Weights of a small transformer language model: 10404 steps.
Each number is 128 + 32 x the weight over its row's rms, rounded and kept within 0 to 255. Layers, rows and columns count from 0. Numbers have three digits each. The size before them is the row's rms in percent of the matrix's.

# layer 6 MLP up, 768x192, rms 0.162, rows 152-258, columns 128-191
101:144149159176038140118129121120103164086048084085147149103136113129126119119153148173153155150133129138167109158149162162119150122105144191086131162139090137111073108149104093139113103140152132
105:063144141129121155095171107164147162120121157127177108148071133134132147143135081108075141124104181148138129148064134132130115098153119151134083097117134031129155130144077154113121147104135133
125:159100123110123094132161052087154166152160140146147106116079136138133093173101150155106118106149079121141222108070211107080123113100154116118079121116055107131173114145156122059146105157138089
090:148106188123144182140104119111109174083134055191118132174115152117152078112158115174186103150156122093115116165154087104090156165115098099152077118129111126122103126081127136129132141130150100
096:134110148074099211127161142222124137107111097060108116140152196118153058136142100184091153149153105147120038180120080164093126090112097131153113093149104163131145122138112039099169098168155088
099:107149173180063131101142148127135179109091144156081096173076118126105184114137076119138162088140152132098140177125115082147093126153093114092115111123136162178140121114187156064097164144119136
100:126128101124073114133134116073078143116107091102112147155148091041197111085158145164137160160168093166129175063161143149135159176141108146152154118156137117127175138121149117127144140082160159
106:144171179121098097187141070094122118145057135150152152084166104085124150190167159134152104134154164188188130124123125140095134096105132127131155157145108118092169132112136069077107198152139125
099:151118142139124166118092117113174091174081132171089117119114079187105139134113149130102091115178121117138183163162151105139111161156131111123061075108155131136119154107162170106112092111132101
107:150104163114130104099118101156150179078125110166213178092160171094137125090154123094130101150142157201131180121146093077126146134136116166126171134145105119137107086138152089164056121102126103
104:167175095108123087112154120144097149112130135085110092119145139102200154124130104132139101113142115138086197082132114149134184086096144159125165065124153135063161089108149137061134169174099180
094:098121133183142163104106094161155113165132093095101120116132193112187145156100090055075102101155155125109091163098099162081165127106133134097123134147121144116148120145132103087125132073052132
097:105124057128136113049075151083103156131162194154074132114154129084101141095138146157119135045140114168099118085134104134187169128119139140075117123158085103121150145100136162148117089106180220
104:152131127055068171094119092131087160146116169119121125159092139102182106122078123118052116170182130125062099147164123156130102132121138107080147066161105119111206098150109142039144076149160144
099:110048152152094137076135159157170103129111110135114100072115109098116113122122148099105124132169069128144152151088140131130151116090167170151123124044148098088092157130161129138186113066137056
082:138166126139115116086177138137105113082131095165116100161097110094156108117183147141085116165052108125097111133121156084167135082130202128138099172114078066076091156132171140139115135128106058
111:128093148073145188084139116109079126097177162095159125083183138128153109056102128115099084160105117154172104062098113097124165149098144170151143108090113124136134062124184105104145129079105104
105:121116110072134138153155122093078134127135149141091085101180106125143141139154136173168104126088157189106101083178106146115123151161152103171132102117188153114134149162151174067141157162073167
097:112087147113085093168214170167095115100098167077104135063145125130053142111148171101088105053127174120144147129132121142125196159128101060121144139126117127168106177116165055145142101204114068
092:103187114097122113109168128132158120086130125100098123141139158066132158101120135111145133123109148137157106111112166105131129160121160141157147124118199106118109194106116029088101129062128104
104:116135198148196155130168158140147123113160137145127114150097195135176110125133112122073123057126133110100049098155162104109157156145118211048086110170174070082121160122126125144103143155133130
107:131092152196197091151124108118130135145118169119046111173105107157146171071145159118171061178087104136138123110119125102165128101157159093085121119147183156186163137128124167174027114133158120
083:183156166175103081190169155120172088135123092068133085120125104123162084122117172152149125101119070128105146149085138088142136156123074108189196067126192148132102142123171147114130114141112189
088:115159115169121120074166088132132108104159141108103118154141137175080075117092131112162145197083115125175123152106159116125164130124113121109134160113124073132137125093129144168135200135160141
099:162166096115114094160168083120116112103135098095129157129144114080135120107115133114118143162157089165147124113125072100085170140101163147124176183186097114070130098094107116149110138165162123
111:092149125155162126102149123155166112144128107146133132057104135131129120117110096118142165139085190159101141128170127121115119063114137170139165111112123066126182183123122173097101045111113078
099:145192107146106085114146076204088199143157070149113172153119149120129162168108136141102096185134119122144162146110119129128153075094148172132154174185164103156139133106135141081118150111125121
096:172144149107168142089157137200117113141159161150180066121164130073095083132085127088143130140128156097059137166153125167100103140129086076137130127093075097089137174115115097052100145103191051
095:083130164166080116149160147160099155135149119140122113102123109116124164106161130065133114089169120103102166103061195143166135152116082128131108141132121148169148121116127112088094151147203176
100:160105121137064172172123127161170147147135125187158062124135109142147184156046130071093104192144095174128108143175182081101091122150194147120129107067122176060099166103127127105108123117102097
074:139185112098104118065137091123179144114089182169112175176126128091185094135158146144144161117134148170110075121121082078128166135128125111119112154085118095149121136162130150125090154162081142
106:112087093044070154104173128158120177141093132143156184080123131141085143145075103111135084208116166165131160080150148121164099113124139100146122132054149129136098127125107081075089218116144116
099:155171139132085153101152145115164116117148081070095044097135121083165103126143145134177085163091127117074168099102068112098162129107106090079108089107147142103131178134150142140122130074148097
115:146147145099129108090178076119098202093163163114169137134164133072125134158119111147122070178177133116134163172178180151077079090107143121149098157094112138166132120114166126135113133125099067
092:091177127167122160109127078149099138161174098100137121132131145177130126150112164134187165157132084115188153108168096113168113083094148150188105087073097124055109089131189093079130096165165056
095:172052156153117174103059137135157152071154145178070133130152183091099053166103145149115101149140088159106163125152114147085134112169156135127159084115080192135144113054148122081138126121144038
089:175138109210099152118136146139132114117120108109099136151194077097130105175136125110122089111107042112120126132130109124159134087116090088114163142101122081100088092112120113125085096140104071
082:129134179115113130112125111168116110138143150143102154169158115105150131107144140104163140082205126080097143141140144159067095123158095083123138154136190135161142169095173147130158119124201181
103:141129112144078135216119127110129162103126134105123107103115098096061183151117135137206144155108186137127152129136110151119134197128113142173141096129118177112116179143157126112062159166138115
098:177166111123093172216083168158140215155101149144152219115120126159107095142124099127123093129122077176163118129163136114103142103078144090085146136112156097159097125167162134119086070145157098
101:111137110128141090110140118060149150120128166188147127179089128089086127129146162105138118174087129159111186122107101142150182132142105117162135136127137173104164113133131177122135150141169185
102:110056126122165125112110139127131189116154121127134106117158095185063112089057100128070094119056178097102150141187176141126139156126140058141155107095153193132179150131140121096151106139117076
095:121116097189155111127111178133095180138148155111101118128082118178100086114067108135156048157146093200089150127166124110126135103114155148101157108115152152098102105141132074186121106120124187
109:143111148112098129097168148197014117121139162093142120120147148141126137082122155129088127155131122124077138127094113133123144120128145186141134086111108146147163100121162114131147117120132081
093:113215163167135149091147072123167121074137066096079105091096118113118176104142205060121107129116152135087150139129165142111161121114112129192076105148147108084081132097153117123131196157170162
094:142082181116096078140143153137077110118100096171131155134175080088155176062070226169146120137153145058096140129094147167119139181162140138117154134121102153177093102132132146124103070171134142
099:125055135103117075128157110137109109112170096109137142145092154112136102155077089095131129138120135104107128166124104113187149115093145133136108139113135170098150111101134120141157117126191070
099:138137131089082137092065048150112127169132121135099149114082150090107105099084106133104122100165098143111121097101115168091102091076165148128196145077169154166116095176177114130172113146134155
103:155111107129162146118077047095082145185177164163107100135139138155106098172146111122123073156136160061116134135150085114151161108160124115187138075169102195111144116082105162052195137077129112
092:142157131158128166140121155190168183155125137100132170096103145167121142146176106098116154074088085141107030176139133104127096154123121142115112160109139110102157135092126146033125102151166021
089:148121148098107142087144149161142139186144158092165098135114150166090124160115146104136133108172112113114150134046138134158121129122193117085175124116131136131062087132145158016161156109122127
107:112121120171142171134109127190098084206109130118110147167186115160128090157081111109126147047097165090088175130071136137115105137120126109071146095123103102085159143147161152125152133162124168
102:048166139101138128067093124123103117158137067134165130182084126115123166117168118209173150099125144182151119143049074149151100154158055123121147101131134151125143108203071122115143182121085166
095:127183167124123169165115179143167125130082167120133164133139175129125116118124169098112143068098175116139112142119106136145138138096186122112102127124130141125108132175122113164098081142127130
096:171155167126134127111154079121219076100198087172103113176173138115123133188117126178138112142138166149117074114105155099106105164106146149110041095125120128090117095098091156133111097098121125
108:078123168194108134072133136120065147110126143136130155140138127125145106178111129135182109135101148134076184137180197141191173060088081124088066091090092146004145122145129168126143116153143124
084:175129116127170093130106174176159093143145113145147065133164094094083083108104169143084121148153114150118140162135165140119108091130132169151093141095116064086179084110154132130116139108140139
096:110092172169159050158158177086124131115183143126120116090123113166123128127164118102109101127131128135113077190060123089052145112185146119129186100102132110141137140074113141105165143121135103
109:126111133181095173079193112086109129043143089139113120171098142152139146103132161154144101134099134128118200100114139148050136172118100120122098137126122135124140160163105117106132157169137116
100:115112111164135145119162149119086074176117142120139091093176076152146124090079147127198091082144192073136160156109138097132100144163136093122153152048155118160088149149104114038092121136183127
096:142149118126105097110129129157144184132080117127170147089077108153054089141157167162116108207066158142117116141137152146140098097057117104114097086131097102138147105140164132150130104131127072
104:247150115137171150128063083154072152113146109174138158142185162172063150114147063156138120075163169065154118136150119122178108056127170119125132160133113132098142132134136111140139144138173109
081:055169103162130154188107105096120093082120148069095168113133188111142167154210183119106119116116152117152125204197098175156114112098106133183181090124098121108125073167121131071171084142129080
106:168120197159117068165146134092098118117145124144117174173124113091128172170102129098149160083095112138111126116175110149157213118115119147098126143114140133082210106169109126074065166093143115
099:195118103147093130121094160079104163127143088151137138177147121156125107109134171187140090090126147146166165111100083127163190164090197119099172105117107145115121099149158113188105108115150107
092:181155145093168093161132129110099142101128105115059108120088113095093132145101126091061117124144138142098090128078080121171077139108166133117204162131177104134122127148157097119113122165126200
107:164133097164156113172154167154126141124211141109116071110101111136084190117148102147081177121069133189150104179073102132152105117128179139129097115135121166132127103125067156039143106126133144
095:159112157109131114140153094111073130113087132062103141142103153155103167147124171091139117144092135169092166162056159098194081063129123054133222162152148064131198175099143089169123109204150129
103:160086083145185143117109146114141104156139098114132106136113082117122140158128113139102121143167103182129114089146112129107121126148130105103152135128193170104118159120078114115114126183154221
083:155145110154134126136123140092133184166082134163124108133157070152083129123181140108161151160060086135111079136105096124135093120157129143175133096086167106139134147157158101171141090076103133
109:202141105147133166139130119144165142153163096204145116163152097128114083141136144132160129128108121127129135063139193115111112105076127136110064118157123122138112080131135136109077142197153171
104:144157162089105080122113112115194097124109089111134103150163196131185114134149120126141133146139121116100102099154175097111147128066119110108099078095108101150174128093149070171086064168104153
104:114156166057175093114084139131118101146185091111086199064105153158139125102150130140093128115091091105144136154200159158156181078120121132149127107199171142114151156147120139174068130114098087
108:114084112114137122133093063068155195130076120087091147084108076127149116149108130134100190159143065160152198161149120154119163165106115163133116091073139110127155144144124162176150097144121143
099:089078136142121151112105116138097131196074127154100083169141129174127066086149084139157123113114171114080145134116124078156097137097131166197159176102089118126097147128057136106126096082131122
105:150128133090132177123117077168088143094121104113166083142159138089121193117122130159126198144107155127134176068135115181092175115107138154154105131113106132138191104136091155090084137128136102
100:104054105118109118224078102092108066150130149096117085108105103146119145134113162104119118154114162068128168095146145173147115149123082100110130128131106118160126115110111135200172088099116170
109:123098130127182169081122098125115105118161093141170089154104161097111169087173072146125120121121115160090167159157147162112113153186056131108074101095113158101133107095152151109152131153119186
093:086118097131159128183123073102167097143090118111131172157134116151096078110102131163124157104171119156087177122102165134093116102090151108138173164162177148084114179121170142168089187150140099
111:142083130176119138160097098090146129133115044073127137148189133166111082136125156179128194124069130152122105165158122128147163092099125128173171086103116133107169115185197142199181129087157100
106:133131117132095108162164153149091100127118141144137123093145142187122145145143150140088110182147135131155185139175126111128065150136156140108095126084181107051165143164153167122119136107140137
105:198133129123077127130128195124094100115180126144159141139161125132150122083116186120154178086111161113124152064178130121148149159142137103116104131169122179145125072160154181135122129120136134
101:147106135143113108134141169185130142149134109141084172110117142117119163188141130189096138160122094136118087105107071120176131066087121158142185127129179150095119157169110037139099162083143093
096:127183089099187106166107133154116156104156124152170144140199140091194170133201123153116132128145147204150125143149138165183091124114142171180148123104226159132156090138150213132124109177136078
104:135113082149166143130156136134178110064159112107104125178156114146100127113186109144105166167115081148127147156062104131138138175112142181092166172127134097132121093139106106076115068117124107
091:143108146105093134137180105092151155057133117181118097135134102122187142126144127122183149115157120128111125143152131111079075150125153138193118091154139109159161113165086150095140167091118097
082:124132136101096145082153135137154112068175109146111106134136096086125154209141141168186219093092164167151124100057119122084158142191138077086157101122143091164070101141062138131159132082207121
101:119084162111112122129083165130124097129084109189119065192095125082058175086087154141128169143138162128176129102098163101126104087138115121156151106077143204088122129154161055155098142094117134
101:172153158100104179209131064113130105080171078123140119162090082087160108114166123133101104108163104168156110161115126056082121102147129101120095164164178151154164189113148156149110157118121160
101:107170158116085187101113135146139145121086188129188184145142078106182087074129139140147149105081152084130163205059141128110121073109143133119203082098141136144105173113111083124118148086140130
098:154159144083168087108133178127075061128152225090151109152129165127102152144107124088106088133152155164111109121151165125093189091099113094076161148102121164151093137078065115117105109149104181
108:098156099082070115096102107102119099116148150122145156088091045094167124124179118167104092184159126095110120143118138173148161084178146116103102110135091095147108135067144117187130072113132127
099:128115119074132128048123125063115134104141095152123065113096091121071119141142114123138148143190160117119103095144120111110111157155122172111117186194069157129143131103142129150095146115132141
106:128094109084214132112154099157112132087097134152123170119120167185111078126155113139150165110102186076120162086147137062191130102116102121173164144145157146107206162182081124132146141146155092
093:185188152074126174235158079119145118105112101140154132156069194087085181160135123129113098146151147107142078138117104144133096101171053087144105149113126104096154107097131129125117122112097163
106:144149131078129115112135077074077130091120152104133188204182170142077187099161130128084110099161156140109169144085104132136147198097159114112148138079186131107126141110148095142132095120154085
106:132151225162124087108148140091153116114111183140117113124150179105133128093131140121125130109139122147119054166139152140100120124056153177080125116188109086123161161129171128185092097116118195
107:134119160158098130123175129164120197098113214125170076152179117127101099134033157111145122094129134112085155116122162105136070118132120075087156119086127109074179114129172178178092116134148169
098:146159137111180112146127084161114161081115149126117116133138106177078170147142147100095075121111107113102109113156041124129097082136117142167120171125126153164192091086196148093084120176107127
085:071181104093181118129153142156118107138099129122167087130086112138118110143120187082124153118139120124186115110088135096111179082111103131127144102123094081119148125161105153119164168207140190
104:179085157121107152170181114103088135136096124155117109105074164204178135153108130125149133142147145095131144093084147097152190139139112059105077153176129083155117101115111110168102146082153154
098:112136170119127123165150125113130157120157112140069166096124162110142131129148129113077157107108066125095112116099106164079173178144035151183140160115076135144073091130122098113141107124111091
099:167120100105105095137099053114146080096120119115101109106138127189112148128169131158140078118178154111133111073071094135121163086101115115147099092168098097145102138077135146132148137116106128
096:136176145107109180134214154130108070121128120081137132145102113147186108124104175132108150102084144128128170139134143182141179097146160145147084141118154125170113110142132078107093129093141071
106:098157092115100162123163141104164129192116127113101119125128168115118143053124108076115137155149164152186104094140123123204123121151164163100146165113100177101124163130089107095143143164131165
098:154137153092138218122141104127108124139105099123170121070124106120162088135082208095156140115108150094113088029147059158103075121139135179105127145119169092109106119167075205070141178146118111
110:114139138138089098126143142127147136144102155068148135101131114092162068118161130102157131133158143166100151164122163105108097165115166158129116184141133095062101166142132088126128080120146121
# layer 6 MLP down (transposed), 768x192, rms 0.149, rows 152-258, columns 128-191
100:134130104124118157126098087110103124104074113099187157090131079183109126134095174141080118127128071142122152120144112170102106124136099103137115155192122107116037155121114193115124117167132077
110:106131163172125080113137130112090152149108111064063120078102133079139141109185148123114144152147127115141091100111164174173164061192099151069132142167102113157175080163152159094115134192081133
120:127125098081140149095148132170083168194109123138097079107170117116143110192089168148083168054143158167083183124104166134121139132143159096139030196123120147075158111107120095000124110171163122
096:083138122130174120063143125135151120134137176097107121139130158127118157118134167123150088162125150183182063121140106145089136164078089075125100084128097133121112124119125155189206196127159174
093:137127174127131069090098173134106139116102102181182118113067162079132096143092113116122102157080131146175164093145130177120133114077158147176131150127060070063141106141173098077129154133063141
103:081124109105152120185172164123082157127112155130117075181085192109126138157137103159140114186122153095052079111187149175154135169050134157103140130127115107143113136104077121066175178127197146
100:146172143103087116130050121120109175094110123135071101117104102143086069115149176146131104163132095142162143143112164199094204159135123080181190117145163179164116124159140108121078145077171120
093:169130155131120116150110165042142097154168183117142103149065129126124186154132123113101166125147129163095108142102073168101116104185123140127070159130145158093082101070055176072158088073102144
098:163147056112051153139071120067147103100106112132139164130155129144154092120112122162127159152143192139086177208193117129101150133108088158140092155105106076106152131116152141100166122155080139
098:132144156127131132117087107101081132171174134194124173124050196118140118088009080111141113119158147125133160152151131155179139120137122121154089129131146094117192165159088155137125119113151122
095:147133129127150127157116129143122092094097110126103139135147132072126097099139156115169096122141100083112182136118125119088144087132166138105102141106069132123107156143192101072200091151110204
086:102117109160162103152195144134153155097029169158083145124132065116129158124163117135100134135203138094088049071100150124186061152155161123155079088125138121139097130119124125149148141141111142
102:096081112178192176130150179114108116169069102152145079101112113091141134153156158134136137153166123091197123158150101095106126086107108082190154131080169156093134157168137125175117119131077163
109:121101148117074126104087167156170162144134110135166090125101130151083098162170132136118142077127109160094136108082089074123151150119127139090183158148172144123099088130199114137180079165096143
096:160108134119128145123159103132128142103114138155096130120129113136106144046197151148129182154093138131159124155172140103119051119099114151077107158139106155082101119164148073125090143178143183
097:119123160157199122179103113124126142129110105034162102172135123146121161142120105146167103098167137102118101169150152133138077163130120089113199085160192137188141182157117100118133123076103117
109:091094152097111151161160107102101179097079123115156106136093162105124142128120109132136125149093191152117109079120141119088128153081111148135162148157149185133130162144130165166127115074139168
103:106205072112110104108162175156129146171119145090097070120138154145113152163120170146178089134174157144080101101145174104080116150143137191145182110124145124162113140134150163136119135140133146
094:054126115071144128133147112126109106126151155122126105159178084114146155046090102165180107098087155122143181188102167180065107108106073106126117182095167139141139107147143082099104183066143137
097:130115127147112096169122144140123101103082191088148104117153121174185154081177116178103142112158110160060147161140077059134159140159165169073122138174091132130167127192146141112143117157120135
103:053134105095137151083099130098112162154122088085108100167142161160117132120101158155119099042116113114171110145125174163103160116093141144131145117086105160111107103162113130145158126144135147
099:085101087168073071161084153130114149111111118122137115112122117187148085076144165132129126095100131127112152095171071111121133177139113171157122133154092156086114100146105154100134105104126099
083:141088109149109173086113111088126105214122174115131168125096072183086109105127094122175156169129102094111159136132162132140103145148054143122174111133136162080071144122095223089137175155077091
096:147103111186098182160129136099047117133143127155153075099120092117093119069082131135121155104093098116117146181116183128113094162200187117161175137129127163100153133059082127094085159109112089
093:174101125182087086140093177137161090124113103124087118127125199123137155187119106114141103086174128125109125146147129154133104188110086129033115117131121140141194099153143140186094137166167100
100:120172152084126120131046147133144164128145147104135090080096082128123155120135125130176150087132185172100117116162079172145151111120140147117144121144070124137109098111127174136160105159177204
099:156119130151151160100115132092201139153111091072108162100103168144098114163131098077131079103141120145095118162129150139148090179171109117115151067158147178183127087091040119215133128131125134
095:121093083148109163049129127171115158097134135165119117155158149127078098109118084143161164164147082195158064134147133133140121136167136116109136137140058108116092083119143168083098110115119190
095:148099106123143118141128126121148136102173071127145158107108196141121087122167152155151094108077131140138077076133105115136154132108118131143128162161116061063103154130113154109121142171105101
099:066123111138123159131108155118084157090083164040125135114105133101131115136168109168135129162146112099084097122145147101109171088159131191115139135132105141153145168171160134158136095142072087
089:113104096124106182190066121134093156153126136154160110137132139170144163091130131129180065130144134117089139198145160174096128116148158091156132137135115147119123149143201098052167111084108123
105:144169180178124111187117111098139176058153137159125199068116096144108104127149107125089119102193121148081132160069105087075126119093103127095123168168112139083148178165103137195159111099172140
093:103147170101110122136171102091160113175113097115131100109158122134113149100118142117140155032119114118114121168157188141107096177168106124139127156139102157167124070152101160146182107141104150
114:152090171145115099125194125200081120124107113179053118163105136177144073094064098152123073172132102135148124137137142175177163102151131117108157149064152105104114118077181138079160089089109130
108:127142103109095160164047184175118215189093186132128149144116111134102111165135131144069171097131130092094123166076135216102099099188094110104141127126151100120137132093136169023105109106099174
093:105111145149115147074156079093172127141141148101087200166112139121126118162152092081091145122150077148141188120140112115089163135158123083094146113092155127122107100175100148109183158160216076
087:080104086134127068172128157064105170161132173080148165129171136148167075136158178124146074083158126076138145112152127138102158139146139105110167177193151140094109138161148141165165099081089085
083:121099122169129108116087105135046104051166174077070173106137110110114122176105163130182130157125101147115105115166123044181104109161198131154158140141107076130104101154137209186102108108112081
104:113121151164126170075162154193112121119086116122125160088163104142138135157132094170104130110090138157085129109192148123191125109155124115110076123110126157135118084135182096124106112150108138
104:123159136144114100106126101080141173069171098161147115095119160068138129158111119100153132124088153221144065099145151164145168135140125126064126124132111109137149212125117153043165125120122095
096:038130115106119154132108177107130082192127105096162121153106108069154175130140103110150153142132158102129141176133106133129091155126120180151195080140120144105145151189048138124119057155155130
105:063121090083106153169103139173140147160095171169088170149123147123145085099084170211109163134036120071125136156188077160105166149091183106125123132140093090117098153125021165156068084103089126
099:115146128114158120138195119133093120199092076097122076146160121142141196165134093118085169143068143121118165189090151117106082151102122171141173203173108133159200086097112132146135148129115151
098:134050096080157123122115130159125170151188099131113117087089139044157124105140081113167159128117141072126197141113122132102121128119134164192112186126121159093157137155194191141117162106124145
095:070132161112081093145108127138148080133105135099133140122127139138159155186120130170095132140094131089134158151132142124105103113102123139149153059134107102147225161174111113119147119142119130
097:122131154059178122091138112138168102160170152162087100104118157125132163112129124110149127076183108143138129111117150159105114221161205095181120163112118090137145151185100109101102118154148087
094:140120134125126174196152108147142158066143151077068116182161130159065130157124096156128086137164125139175118124185206076123107132157117106118104117122101062091128131099081110170138172081135140
094:086174127109183091129189071120143143130119147138164162146155106142086132110222145143145185148072116103063107139107156087127148182183073091143069146172121104109119132119104149168087141135185104
100:144102106111173143061152120127109130110131110171114108077190128147122138165121157123137129121108218178135165096122165121062132159039119131121170148079103161115114132160098113160103131116148114
101:105139109188113118135149101111154148139119121144128110107092126110150161045165155118186070114097091158076191116126137153113098158111133145086069104104088112143122114123125130000116065145144113
094:164133138122114106110109124068163117102106073118136128147115089195120127121055142123149147087132181151178119147115158163111164124099158084118142129015087074084167153132185158188119125130172155
106:124116177142180136118108133102136142168084164133100186164183136106116118112151103180164122084107142166160112105070167151078069135117165115155112113160142121104164108091081123144160181145086210
095:108101101118091166097079155162193145024099144114128157104107113138125131109087185131139104085139158133118129054099105170148112105184137168126162190112119127107123106155073205107117163089122120
088:101103119140123095134093107056082135138162178143104140121171133099133107087132124149107145156174121137137160124150127124104114152139071145114090156156144135158151089111124168068135190112173077
095:099163144169119079152100147107199100127166115119107119130180123177138134180140147107059117098114148147142148121105141071074100145103175145128066087156136114140143135133062158104147108106091113
109:123110125117153124082132120078095099101149143170146188089115166133142129127075118149109147096052171147132158107165110149088159085112147137119081106121181114088143137072162135136145190088105148
094:089141135139153206111142102183072131153102163116118136154117065134165138143121118105100095144067138114076117117121136181147156211165111079136101108138162128091163171133144104111091121124120208
096:149163116132171081072142163135141139089095101121178145157168106163143153138183091131134138139179146115098053108100062144140136063126123122165114086197137120179163154116103107099131130122102108
102:100102110165155154118133170140140103142117092069151089160113114168144033131123182161106112100067158162088188072102145147116131158126123121065156183111124145107083100154158095120128144102159089
096:142092112091078130105104072125096088127134143107130116078134135099131077160094131105163115141190120135122114104121104159134157104132136138073136075139124102121096098112176148194139090201153169
100:133033122087099103142120100136038120167135164118105125176144075134150158087085165110135160173145121129206159117117122155129128087200170141131084218118202108126146115157155086102149102113080119
104:100106130120141149092116142126057115189103107131055135096116106113130174126141100122167125186151115186082143077143105090124164138163093144170106147118150162141129121103119069149117103124131113
086:139098121067123149093082166191113120182098123095121161082126125136090128114055137119163133102131075125154141083126106205156082120116115101104168138132128126125122220201116190150158120076207092
105:137180122124130165145140119189143167089115156095136078114101108156170100110144127097094158071096103108178078208142134127097121169101172117108101125060149168134087159190159081165092126172163084
103:085103137153182135126076097189178153091155148113166120178138123135091163118101165123126164056156121142107177142172189139104111144176145131129147176156123144189130131156143152058129129111175118
089:119100141131133089113139106073178083135146130107188053163141067116152101129089185105207132118115163149115177076179150094143132195100139107131131075118164163131123104066126140131119143169094129
098:095161148160137182114124106154191082173149168139112116108122184144133122155092161115124147154147132159133142187106117133176140168118159081160156125080153126151088152137106142111111123149170126
102:110110130088117102156162073164128139126149136150131147099117144133079136122179139103150107163082179098119120126171192174189118196125104162126147139127101149182146153096122104036184102155136157
094:144121090114096128184191108128103164195077112177115062149171125082166158078104131081139158136129075108154164180184094128179108131151057116126133192135107150108133086123147096158123151109090176
097:131161136122162138156173138105141166087151124133146110119114121087140195133137147150126099107083079089165118122160123143147097176114120176135154159078158110070121128185139154177147099082143144
102:104072116125113127107178133076117129174169101108107114131115189122141115082118124162068159080086153158129169131200136179172082125115116198154159100109104130074178168156136201089129116067106171
099:216052093131127116147118154194072153124155114145179132101150134085146150111135061134080128113099112095098077119106192169083128068108133155144086185128149148132205126067148082108149144120123070
107:085083136184110106120113192144102163126086137102195099051099100076110066123178131112095126146165055153189156126142174145159140162156137142117053121145115099107125119143052146123116120078136168
109:109095102134163114078109148146128168127138101190154073175156152092155142139121135196168148128094142136126080127084111066129119113136112110173151124110131083147075127129131104158103182100165113
099:148128119100087153167106082083185152099089139119105149082098109155156183141059121110137119119099184150098130170098195137088093128145129125103137137142104150090120118143148153156080124111119117
099:149147168127121128132125154091133133132096123087233151119094137156136033145099142115093080104151127125177122150091131123128148121164143158109185139155161160109109113123103083065102142102150104
101:121183090160119144162137102108118128138154111173164146158179148121154154140135088138125134087147094120162147147108109135104092152086162134152134062071146155139138142098110180123132090065110130
104:165137183101148105093132160155210115125160178113116123130156045108155126168183088177129095137074119111083154140139132169179111101127112132097152102121088117119142174084151159146146148111080136
094:089161129156133104120110096119124142098158176150054112168142111190122155118079133075058128135121147090107113159220150138114131092162162066092167072160082087101162137106097120109128113122096170
109:133145147115171135180143083169153110083136159152138149075183109149071118187140140106018188142100210148150130185159123131111117130118141092159129127148100092133128155122109114192130115083110108
112:208143087109094159149147168129123117135092105152122163184157144161099153142161098107128129150150099105136096135164195098144142110162131104173103026148153073082132155144134123126066129152179107
115:182149162137057087107134133070122086120204107114147116152105133109109201116129155129123086095147116099105165105130179147154114094124091137116144118116132126157128154188103088097150097183112168
096:105133149124106069094106061156129139134124141146160115122184137143095072092094071116139156147108130156058154133102119143095153164117077104111163144165061128176146111064129202195161102137126144
097:138077162121138110126157153108118188148144109100098086065131107070093106150060109138095128142134056094196149079117171165151093133131133194107007115138102059101142173112158183174103132090170118
101:178192136121065132080177150132154112137122113162099116120136098150094150133129120140171137110130123107082103112123142079158146136166101036182091110150133146098141106168094132115070116140121110
097:075144108101184174139077190192107091140131118126083101145122108121082162134151139152117122156137111076127160141140056156167156126116134146089126150116138152120138080120152138180093151165072173
086:079067146087111118074139126203133118097158107167152201143160077136109139133134101157201128184182115126141144106108114110094101122146157118099158098116160140114127093146088125113145120105132172
098:118149155053089140146200159142176099152139123128090079124146046175032122148151192160104117144202108117130092120127135171173117089123113076135153082128128122161089112141141109158132145147098097
112:134125152131120177162114109095097068080096146149115145082188118115118159104140085103131140121109090135195111087107112126168140101153158088123142097149151115156067099164099090156120112125113168
107:074152055150147097149050093124147154107142099166120086138136160131178176152142071049122134092228086079134123134156144109105110121157146118154103133144135158111106068163132132073142115085129141
097:171167106128188069126098194109103110203104168153127114150153139163090093167110121149156153125100163165111139144136115149157095186079161154153163151097123145186106159133089125110104130162102159
113:068091137131152138172177161186085173136116149150155095155115068130137067129136149132121123128156172169103122093120186097116060138127094108157097126130086134138167078084130170173111099185100132
104:120140106122125136095112061127105158087160119148116069127090067140083147127124163104145124205073159112126145102178077116094094159166113156100090211188077143102134144117118118161153145092162120
091:158136144134131101139118205078152132159079125190116104148114123137089090143111099127149162166191094108109119131180104170104091092186158125097137123123109133111152142077097131121143112081124120
098:132142102143130148111077157184060080171040152146188121094115150108122167120114117128119134102111145190129135056202108136116153092153141155124078052111100144078095143135145117190138130188140159
103:126144090127136153093116115108110157158121094152079090120104123227106135161079120218187098092113115092172175120044149090110151103167117112129107110081091139153138160152110127123119150146034097
101:125017128060107101189155134168143109134122148171142117069090130078115088109177116103099145172114133185108122132126040138105212174155172124150131168147082100131161101067089160124113149099190106
100:101093137102089088117140088145177124117125153129154156125143099122185144150083120087121093100156165108140116101130166128125153159149113112133138146190139048116106148179145128132142148120075131
095:214102123112100123095070111135195116150133111088156134145119140139101125095092115111094137113143108156142192193190173110112098173140149109107085157143149083161092147142060141141137134093109092
086:155103078136197161158161136163113152200076131081131113191091161103119135140166131092168106139051113088139118130167182102149131141122102100170084126128106159168112087130124126076141121165108116
104:116195069084113136070118070095156120173134123102109128098109150088134175159217119085156171134103132073091171095160165129099112144115147155178134199101104082157100109131182153133170151093179136
096:099160160101142138141139130137120118113133121101096162123129108155091083112157162145169149178119147184118184148153125114139143069170117143086142132155161104091107116068104092061102157135119167
097:082122108124118137168098116102149145085197115094117195144152123187115082172107112127135094127162157139096155103092067111156117093163102137122138117137108113116103164124091137114135079072092116
101:130153101114176202135097131135091189136115173091123074096119121103131145105157106146127145150112141101134081147133087127054158119124144137090141111094172093136140137132136119184097096121079136
101:078140150115105097126121116085159101106155125133106114149129053139134111206141129085091093182140103093118161137117090169186128165132119088164141071158190104147113142098090152081056144098148113
095:177162094142139106081071066158126137126114079184117101141145175119086154140171088122186154127112137085178170153136120152109114140131154120118155122082064130120086109131113088208123106092110170
104:076143118104133111105122103016174085139112105122130121091151120122122110129078182141143083104123140152109162194102121137116129159109081157098172131131136150136118114105020139142194194150123158